{
  "vocab_size": 2048,
  "bias": "none",
  "warmup_steps": 200
}
Each number is 500 + 50 x the weight over its row's rms, rounded and kept within 0 to 999. Layers, rows and columns count from 0. Numbers have three digits each. The size before them is the row's rms in percent of the matrix's.

# up: layer 9 MLP up, 640x160, rms 0.151, rows 315-340, columns 0-79
# down: layer 9 MLP down (transposed), 640x160, rms 0.145, rows 315-339, columns 0-79
# gate: layer 9 MLP gate, 640x160, rms 0.15, rows 316-340, columns 0-79
up315 094:609571540524485493430526480524509536454516477504507522504540508578459459446474405523537501487510495465521513461439542429523418484555509589563552565507588474459519440565522584512489449585576407460552528387438430573422481443551498537546537481
down315 091:523508503586500477492428620558457457482476525499445425444439482429472511568446564413416473449576560461449526428446375560476545492482522499397538464509471484621513602506435531477547510538502446446364484563425572509487525554497478555491491504
gate316 096:418612447462525509508517529509517479474442575550480520466549540449579487505545478470401440463477443517430435489587443552508469537471494570470484486627499488500557569532555534523580532443539523521544494586480424464478477528569486547520501436
up316 094:469518470547499512475474434531537487575492557514471429494481521514573448565502516462450450474481485512500498500524510520492534546467520490478515474520418530514507445500490410465548476399572481488502493567505531592584454567463591522456488571
down316 097:530593475467499462489468466491499529583485519590494507544450469537527457477483558586513504631451449567500509491562539457517517479523449491384558407498524477471518467438477410456505547607515428494490513465554488564495522510497536471510508526
gate317 104:501525481522487554424472437477506566566452467550511499508556477485464442498429501532479550560552506516415577580565536494503532488549523565412477546505454573565490539547569515520464503518568482431571569584481524411542533537492565483466551611
up317 105:491449475519486529543464454500478526521471533461563459594472475485610458462482415525423542468529471458394525485544533542491514500456480461544514414474515463603424500548487441421500458492482532466553371530442545576473538441565560492590570548
down317 102:563469510454473546504507543525600456429504454494494617501522486557446508481472571444474548449582426487529572482556550518418477539495529520481471409519542513420442472524466454485522522531550494567468462442396463428395465511513448603478418481
gate318 097:514501518566508617501564532502578533521563468475467500645464536572492550525424485520486495404512444511530469474568547509525431527493437488462467459472535523571548642427504568480523493469472546390491436464556617510536558527593497523466550422
up318 085:488546552535496432488454492481491403577465584518613413445515440459489452488527479449531490475552462524475546519450477486509611561419540506453467551582443460525558447468483467448498476508543453533536533596479439537451516534453488550521557597
down318 094:494458510540552480402441523490556531455505497554472465543525532463491517561409493433517457446409501531448616433446436479412504466573561474447481596502464529510495502580515507415518586537627713488546533454519445521493407492564503548495422454
gate319 092:463430450515471503451426566471405464465499587508500544536426513532525545552476471540535454522454512467532532437523459407482507522568463488470541478500425515511488564408470503590528472477494578510514573479478530519554496503412368450539472611
up319 096:570550539482485508512446500520534515483506551450479481525570600391426484526505539481417498429467540450424510476476498457517529611593458488473495565572513467480552566571534605511429535428424449413426556531524553515510500602487531531598585437
down319 104:424526583514522385527603489538430477455465538411485489454512504479493434548543551474455552505506488486465493349442433564567480562469490438521530608478505509483546557533524517411533632439509484594495561502469510479569534417532563566559541452
gate320 102:463596434533515532481490459604462422447393516534431466611505533502478445457568473457436402411511506502570520560555459472513563534619549420503500445503454472502494454473498571507519496423488613417508503481489502418508500518493555510515473429
up320 105:536419516497534552487503529507460552549671591566528488541557512549497522471453515470555474603457568470549484552492588517531502489492503615536451459415456425577595452533480504552537502449499412528547434513490479484519513581565472613375479492
down320 107:509502531600484539514520593500565416450609480503491476387519505519473480489453538483525498506392498476489496510566475451536404443422516500569541473441494521433556544521468502460488414470484432557522436526490529494516445493532445528507451450
gate321 097:547582471466425474469486544554446427454498472573498475515436489516538439604487449518590482355557556497519485474547495561431520463577574542429595478450438526492543450527516470509539453501504456557469510458468492488641569532416554539507504474
up321 094:508539411458475476512475486447434394453558427572508533481382543485483524529414541421467490476548537499504560472522513515506473489496500490464532509396455400450577456548526505507479445550591464487493422497539487405552546538530503513559409528
down321 100:526511532515544514434542485547427477479468392523559565459506475537474536483523571494501482459551496510565495440565531517441586467452457521420549512523485487508485486555469409528542488560544398515476471477548586459531558497561539455524534575
gate322 089:443414490632415499509481572578515477468499450518532432470526457582475498409564422449542556474501511538529520436506459501486438634411504548472533520493503468567457519478555495492501529546401477503495501507512343420529579533451549513465500511
up322 097:449523461518317487513509506433507446438488448427492504524532439593555519543509413608540577484528468563462533540593560440453452505546533500563533565509514464494497511542518462515579553465521548534487564485551481487534492457612598477416509520
down322 095:516451485548570453545385486526407497513549509529528487535442614507442479540506487414458572485496565552434539477466472483532450487463465448498493601422478466487611571518476414459524520585454561417401444484468471480525429468415455601494447482
gate323 098:607494585531537474523545529578465552474557550547484513464498445470483545439462450501485537479507475483477541393414486475511590455536572560511482516479486462466513492534445510517474540424439573562516560427540610385522448472479547539489528544
up323 098:516470565495597486506498380461503595524549539489522595451477566549440448502493537410521494500494403547502478405451496496482445445509507526481482486557552539452612525442461463493484450482426496582593478542529556451500474502572497573433430569
down323 097:568502456522372582545473504504517575544531528447512452510496524587572503476495557554491558449503480545432598499575487323609493548508509441466520535517531543484547385496468546520464427496350520429611496526545436454526524522526475541477604445
gate324 097:426509533583508472379539509500426510503464549388462599449382520492501553489476438485514451496446526457576482558464554480457561436482521461500534558477484433449540495534431529459584520449597543557513675508500490526477496480448476500483525548
up324 092:575578406496480487472420557488554484560478524436528510517447585520492555556512481469449562464522581439512484469500432484435439481508427479473453570539473398491542439522503450561510581541560503552507605446534473508465464552441461442449512531
down324 103:458485529465526522595571476472532465556474543502468532588535511496568518501519491480484637455557465534412423453568497521547428419581541470516433513469477487556578528496583600533464499479474421520472393448454482462461469456440523578559483475
gate325 104:474528492417552447441550465437445509530497556428500498557556608411473507514595527445527458450463530489490535578427501527455610381512578440425504467439462523462461540477468447498483562504507522594531533536581549544544509525543458463450483449
up325 104:444573554437466510526422530507499566494486486505516546519410480548531433608572467570455489556508504424471479529526531485479448525431481593460539512541523492529539619494489483452484486488470412498468520496566562408478514488505518547509497500
down325 102:577484508506404473513609605529413530435480577504487475459486538507519589515531487492551485491556461489504551485568521550477440495507485649530470506476463504489581583519480465517488434536518442502479500581490588427492514526488551506443511585
gate326 105:445481463567543530457500447529488646451551491488541491518510539517532542505426564464516495379506527571560555499487518521551564463479576546518574527543551484513475482564565402550401494423555503513493469516576440521540444588515605476465466464
up326 102:598490515519509409581543508459437537520385580471514517563551574471505500512482518473620517548506511544449477377477536400486466488475562511544558544571527474547545541475473461423467550467585550568496469509438638508596485426467479544466471496
down326 097:433418545483550575507560453488460520505508383487447403497477488477476594508485528509588577545549520577441632511443506548518530550443392500426597503448518421442516472462546554543503586409450599554571541480496539500462491503468565553512454444
gate327 103:478500473454443531502568402490516533444541486354531513521460485515526669449494518489470495590493441530489610527522585448425493409476551483610566587465439453412481527509534442614447464495469515526558532495451430452511513487592517472538556533
up327 098:530544488510431521480539439462551476468511503504477417503570580518499475488446500615493487492479473538446591421477489562488512521520505449432458470509477447404471475363405481531515475504469467508535534414551577453506503523479556543489414437
down327 091:418487393510513535504501404517515588451457504621480570464491580463464468495520548434465591503467425473539519513576519448519398458527490521555597484458526504532442468495599559481491542483423370456617470470487475534510610345543460465478439467
gate328 105:415517594447517459588536497507502443511472490547553531465493448491554579499461513444548436410425529504557535562551448532522492494529534447480530431488402376405594505494529538540484417503481476564451446529516538430469520478525504513477429474
up328 105:474554502541607564441613414440527415520557494497466422520538513512519523507452512520467573485509604562515547439592538454671570548476542486476487491549525540475528509490457538520556468629433537392600514523491484473396506527507498550532427505
down328 110:513537496512453542490550439580543474513483470460489513582554424563531513436590467412506592513441531599465523514696497530505493481486514421632466528477470466557494579533387513502558520419510478491554510574477564479440536568508489462493494430
gate329 097:492595516447557468471501461475508522453473558487491454449542451485547409520450409568591379487475518536547369530477476525427524479498547531425511516598553555609594423490539464510470534547590517485513511382494590536451502545457549506425520467
up329 099:584458548465527514462435514476495492484361497521530482466569527382510551448424444560474451579531474484565488431442482558515505445488474529485429548532553521582423460517537512410532542514532568566417507463436571483463490477395435458507549489
down329 101:566528519500509534469566491416482521551455500468469490589600472534516467560547455526550468434514499519586466544468504509415540500535459575435577516502491435563555390544471568529480504544555402656504478483450563495486531513384549483604543390
gate330 102:537495535460614502573495545434382504548432488498546534602508487619471528462448415501534507415531547494489375530535468610453531522481450511514454459561390472395394528508512431440538443503496438545604419481528542498540537483483579473585458450
up330 109:485488544436499471505513411497493443537499428395415579432481435443510587439446471560567489486441595515427562530461529477449557462517453457481488391461502507414447549522448483557605547524517526421503539412554454502487489575463495529510482507
down330 106:541550544527459549512475520481469496510476528474571550427473528458555561534527555590578474417543499537601537453596416411425434495456491498394520490433540516429537518573516541485405521473538399513420556438602519410472439551527440552394479556
gate331 105:476502543586506482457592434479525521484432455541530611559516522544477490495545564364469584504492560560526467431573525495453466480504514493511467499434506542437468460479535525494554418537509536455564450474399454545414553452523463474494491382
up331 104:461410483559505499486479462511524598601468475445554505483490497462528448430520477370383489383546591550493507542514551522530586611526458514493458504480477605567491530519416545553500406567545522506451436478490354518481458539527426474513505481
down331 099:512511482532487537509472484557493498612502502450476501461527486453532502473482406478389471537490520490509527423547565518483475501557483476490518504495503477459413577494483515562492434569451566469424518517537412524438424411512462483597587470
gate332 088:437524529570445480524387426523496573530535524484393526515516599489513471517560496452541419555500499394581543460491529439497480488533562536437512492451477464565498565556520496518485515509462500555532532549526473432577420486542506405549507528
up332 102:473481498397440478507578487479631478505493496528605516555507463454420596549465427404446512505510442503447535404478565493497506461536552469546420518555558486490509475631497529440537581495514560498504521522447421428550508586499491614438492504
down332 104:544496541584526419555450482516553454525433464547561606520422445545567462443499570585412438514415546539486489498590522488603555481502469602400507563498492494479542555529480459484539409539523662507501560490548509459517565550533496636496544500
gate333 107:537438493487523481490519525504462453521512448463520521560533527545542550483462507492538520473529461545484440415476570482453528561513552391507504514523518399459516519545540419465547493451482564502593477480535573508603543538476445592620434504
up333 104:500531394483497541453371451499509460413575576549465502530506469398525511434539493481531429627433536482460504515489518540542501481586560470512544529510470484475507484427520452401492513493423523371495525538460473519463496494478550480434465468
down333 104:556522508558481441520475515539440518580563471497585412530526531411431454423503475485438478522431561381489519482496443416464544519486486580507555503468509459441470543500520592549463493577593395477560450562539518503500477531474497481508474422
gate334 098:543489427521540560520500508530459533551612497532452647550421450496433520537460400525465476577436412633499506549512467496453455494501518564544597487447456530552567465523575475441474573454606540473476488517536522501520487421516573623452495475
up334 100:521511460509484494446455543469502580481551505500426582590478512445454568546445412515436530624462488546485523494452503504501442467587450548421482511493513453520522534537628402486448568448545406514517425448505583474549489443465499462450633528
down334 096:522478488468451528502542555536490513524509468496607445503481553527470511458464499441575438552484510448565530531560466489463504507516509590564564498572445510529447484532463558469421573479373315544472554443465481424398483571534529511507522427
gate335 098:485485485521413546462604429566537508616498510560552535501427502507516412486478566519547366521407479492418470468379521467527615475486499446527465585485459493481473517479564502515490565531576483470496474548557457513490483466507511419463488595
up335 104:515491550550508491466509420467505560512560466556529478513422422414475478511534451427499418518461485438475451436500581498490538547432492535545485533575438486453534488452563484451560475640546387511491491412630439576403523525513453432489538470
down335 100:506546518581497445439556546509496465477449502525581469495457464605486451497503514468561549509596558485504463521575502514518515514557489411509487485524515502627560497489539413512517356504462419502519500540485483372494544506562541468470515531
gate336 094:491449443552453449584479465502536500448504484508523448475462498437515531423532458517488534544537530546479490474458490538581482470426494537619571505462373566449466539493477604577612467480550428480462498518545440507501498452580561499592417577
up336 092:545541506525453452524480490424404485523529494480521418562501401464493471504516566478433422498486521504368554573554533512458477505554534451513553488457563440595508525492584531431557458516473493574499506500568535421475573550494496442432533451
down336 095:531516411436450490463455405451472429589464499485466489482529470467469529543479469467441587536368586494509467517428533591428456416563463520576463463511450425553413556433395511545466569529445446484522533492630559454542410473487534578497543468
gate337 100:416558507521529558439554547571516413453533542492545496459443568438494533489456548594501500452585524479566521485562453548431515506465454585534509423490572433546522590484506518608556522471523528481494494513570532536526483435484556493484420550
up337 108:519459437537571598465515441621420566507520441439608489474532577530479457433478544478535566588584481503540509512567469543451528525494400497453516525471475512612546452532367392460432463540472504557521473476512490457472487499496522495571538475
down337 104:442560504481477485562502466593452533565492501540502421453465571539545518497500548590572490469571549556365531568539529384528534506513579386375538482561448442522555423445464486566528536479485512561584443509488484441423458545415502429454522526
gate338 097:544492497545503455534595515510417505416456520505437442569563478537446490567455559493461533553503592461504429492411543572555584507456443448565515513446549526486425548419536460507545444575382539495429529413493485475555456436550494419562513471
up338 104:470430494535485510502535556407456542436501494490353515459478545469503578554545563450517590554479484481460419540504596496418476481553596447483604504435542482514454519460541428511559432463485505486534522559518418525485492476441480473549492573
down338 105:426540648511463556537537462499483472474492482499433550515544573533562574627488573463493523533466449504499559557580523503478510410465552446583444510467433489520473487455496362474449554477570395490614452503432567518507469543474559478510478458
gate339 103:421416419569472483486439468440454491521441502484498558491458510529427396477374505471496499490491489506474457484555565468511417373504462484534535578555444523461504529495506405507623562594452533504481421524463492492480465489580568432572514459
up339 106:456498513466523452439521432568475469562523463452428548551523528570389498500432495512507458468491450536463460485511544420532504518556383543508490557436514451501477568536501422544544493539560486564458466423514550462455473481410471462611514562
down339 106:532404469551585519496531496467466480519469531476488556559549559533481498456413554519466411539467504544442487437475513413493468536416514458459480556488469494530478500484444539516499633619503472502491419532484459410516509466504509529539521524
gate340 099:437497549543558401532488408519439528424464537434485419474563523527519542470443422500517565449534527483401503469404472507548472555564531418523506432550445474480425460568520479486560444492546505501519408566527468508447548487564477463511484515
up340 100:396439485539443482440522513519447473418515480448536426544491478434505535450491375557489544429392504515502553511457494463565517500480509467489488445491493482495439527567501539453408493563581497470548551541555595505561454529546493513478497409